Part of a small language model's weights.
Size: 15 layers, width 128, 4 heads of 32, MLP 512 GELU, vocabulary 1024, 3.23M parameters.
Architecture: RMSNorm before each block, rotary positions, untied embeddings.
Training: 112M tokens, 13648 steps.
Each number is 128 + 24 x the weight over the matrix's rms, rounded and kept within 0 to 255. Layers, rows and columns count from 0.

# layer 8 MLP up, 512x128, rms 0.123, rows 22-27, columns 0-127
[[139 147  69 106 122 115 134  91 117 136 150 154 172  98 185 106 101 163 169  95 138 111  85 149 133  92  92 124 157 138 143 106 126 122 124 116 125 138 116 126 139 153 119 117 119  73 153 143 117 112 163 111 128 132 140 119 176 121 101 129 148  89 137  88 106 114 140  98 132 125 109 133 128  99 116 102 111 110 122 156 168 150 132 136 178 100 142 144  95 122 164 133  98 156 134 136 136 127 142  61 117 103 122  96 129  99 127 193 119 158 135 117 148 148 109 128  92 143 101 127 137 149 147 155 100 180 118 131]
 [121  92  91 146 165 110 106 153 152 167 101 137 151 125 156 103 140 140 125  84 122 103 118 170 146 179 142 127 142 141  92 128 122 162 116 149 127  97 115 102  62 137 143 162 113 118 138 128 130 136 103 154 128  96  75 143 124  88 131 144  92 109 128 136 122 105 165  96 137  87 152 148 162 141  97 130 119 117  90 128  84 122 113 120 149 133 114 115 121 139 111 132 138  91 131 124 162 102 148 104 105 145 114 124 141 151 151 163  88 115 147 124 154 139 101 141 125 165 171 104 134 154 146 150  83 122 142 108]
 [162 137 137  83  87 115 108 133  84  98 156 110 159 135 122 132  92 111 158 116 149 103 130 129  46 110  82 104 127 111 151 127 153 141 120 114 114 115 155 186 110 127 158 158 147 143 122 129 111 137 135  99 161 124 108 107 135 122 128 118 130 101 129  92 145  88  74 133 129 129 133  88 119 136 136 125 129 111 146 133 124 140  94 129 134 139 105 156 144 142 145 114 119 153 117 170 121 146 123 116 121  80  89 123 131 136 148 105 178 122 102 105 150  92 139 133 148 184 148 126 152 139 117 139 144 161 133 154]
 [136 123 144  96 104 105 114 141 125 120 162 146 149 131 145 140 151 118 115 116 104  60 142 114  94 153 140 112 117 156 124 129 113 122 132 124 143 107 136  98 161 142  77  89 116 136  82 128 163 137  84 126 191 115 114 123 170 120 117 121 142 128 163 141 171 120 111  93 125 146 146 133 119 138 127 146 113 154 134 185 138 114 104 126 152 122 127 154 142 160 172 124 139  90  87 144 122 143 117 158  89  79 132 114 106 159 154 139 113 173 152  84 163 137  88 103 113 118 101 155 151 130 141 127 155 142 142 153]
 [142 125 142 124 115 131 122  83 145 145 153 128 179  98 157 150 171  88 104 110  70 122 129 109 133 129  66 103 120 109 126 134  79  90  96 135 138 146 156 139 100 128  94 142 170 151 135 147 135 179 121 115 140 123 144 165 158 116 143 137 135 116 155 105 112 132 117 126 151 134  98 114 136 192  62  87  95 167 131 173 128 142 129 143 104  81 123 176 139  74 139 133 187 191 169 105 132 126 119 157 134  63 162 131 129 126 144 136 150 128 117 124 158 102 147 131 126 124 108 204 126 144 130 120 168 116 153 108]
 [132 112 147 120 112 147 111 162 171 102 193 209 143 109 150 140 158 113 127 160 132  87 146 108 158 115 117 136 127 120 144 140 148 129 142 132 144 150 126 144  90 108 149 129 112 113 123 104 143 116 124  81 115 148 109 111 124 168 146 167 144 122 119 139 110  95 121 146 149  82 171 150 147 124 129 136  85 153 124 139 143  86 105  91 117  93 151 141 105  88 101 115 119 153 143 138 135 146 100 104 145 106 178 103 160 112 102 135 104 121 164 117 120 136  97 125 121 128 144 149 127 128 137 114 132 111 157  87]]
# layer 8 MLP down (transposed), 512x128, rms 0.107, rows 22-26, columns 0-127
[[135 130 173 118 124  94 102 145 115 186 145  97 171 125  72 145 122 129 124 118 149 128 113 148 118 130 128 109  98 144 186 120 124 144 129 145 123 106  96 142 158 147 152 141 125 126 125 112 125 114 139  95 109 148 111 123 145 186 118  82 125 102  96  36 127 123 135 117 122 155  81 131 127 135 134 149 141 123 149 159 114  89 139 174 116 121 139 144 115 154 159 150 160 171 130  98 143 147  95 111 129 137 157 159 183 175 148 110 135  99  92 142 122 110 121 154  78 124  81 153 154 142 152 114 179 128 109 111]
 [128 131 124 132 134 164  87 126 113 129 139 138 118 154  71 168 118 120 137  98 100 116 123 159 136 113 137  96 104 133 145 162 167 140 136 133 130 155 186 108 158 133 122 107 132 104 133 136 118 127 154 190 120 144 163  91 111 149 169 131 189 152 132 139 127 116 140 134 156 165  77 111 114 123 152 118 155 131 116 102 142 173 183 163 184 110 118  94 136 125 159 152 127 158  55 135  88 140 126 114 111 138  94 138 155 112 130 116 151 132 130 144 126 106  95 160 108 131 109 160  98  88 125 107 123 145 132 120]
 [ 96 147 104 163 105 112 144  79  89 123 143 111 129 159 102 121 132 165  84 111 147 147 127 123 125 149 150 135 176 106 141 116 112  91 122 158 129 122 134 177 117 165 128 139 130 133 168 122 147 117 122 132  93 143 153 108 133 114  83 162 103 107  83 113 157 118 141 161 169 111 122 133 127 111 141 131 138 171 117 122 124 138 129 163 149 109 132  95 150 106 135 146 100 135 120 112 123 140 112 125 134 132 164 113 119 130 131  83 122 170 148 130 164 127 150 117 146 118 134 114 129 108 112 123 111  75 137 178]
 [123 122 140 118 149 152 108 102 157 142 108 157 104 150 148 112 138 124  95 164 119  97  76  80 150 143 130 137 140 126 139 126 152 171 102 123 151 152 129 159 105 135 156 123 121 162 124 102 133  81 149 111 110  92 151 101 117 105 109 121 112 101 137 134  84 115 139 145  85 139 107 147 142  89 146 108 139 124 138 130 129 144 123 124 144  96 140 151 128 122 131 161 158  90 161 151 147 147 183 125 129 137 100 120 124  64 121 102 110  78 118 121  85 100 131 161 141 135 115 107 144 158 163 178 123 116 153 149]
 [117 113 162 153 149  92 170  79 100 119 117 144 160 134  90 122 131 124 152 115 149 129 122 143 112  97  80 119  98  88 125 108  58  86 136 166 155 114 112  82 117 104 150 142 151 125 120 167 107 156 132 170 114 146 166 164 143 135 123 181 153 152 170 106 167 184 160 112 152 167  86 120 152 126 135  46 185 118 112  88 116 160 152 136 132 130 117 113 177  65 149 155 169 131 111 144 161 113  89 142  96 128 144 112  84  98 151 118 162 114 161 142 144 131 120 131 153 144 123 101 159 123 165 153 174 101 145 110]]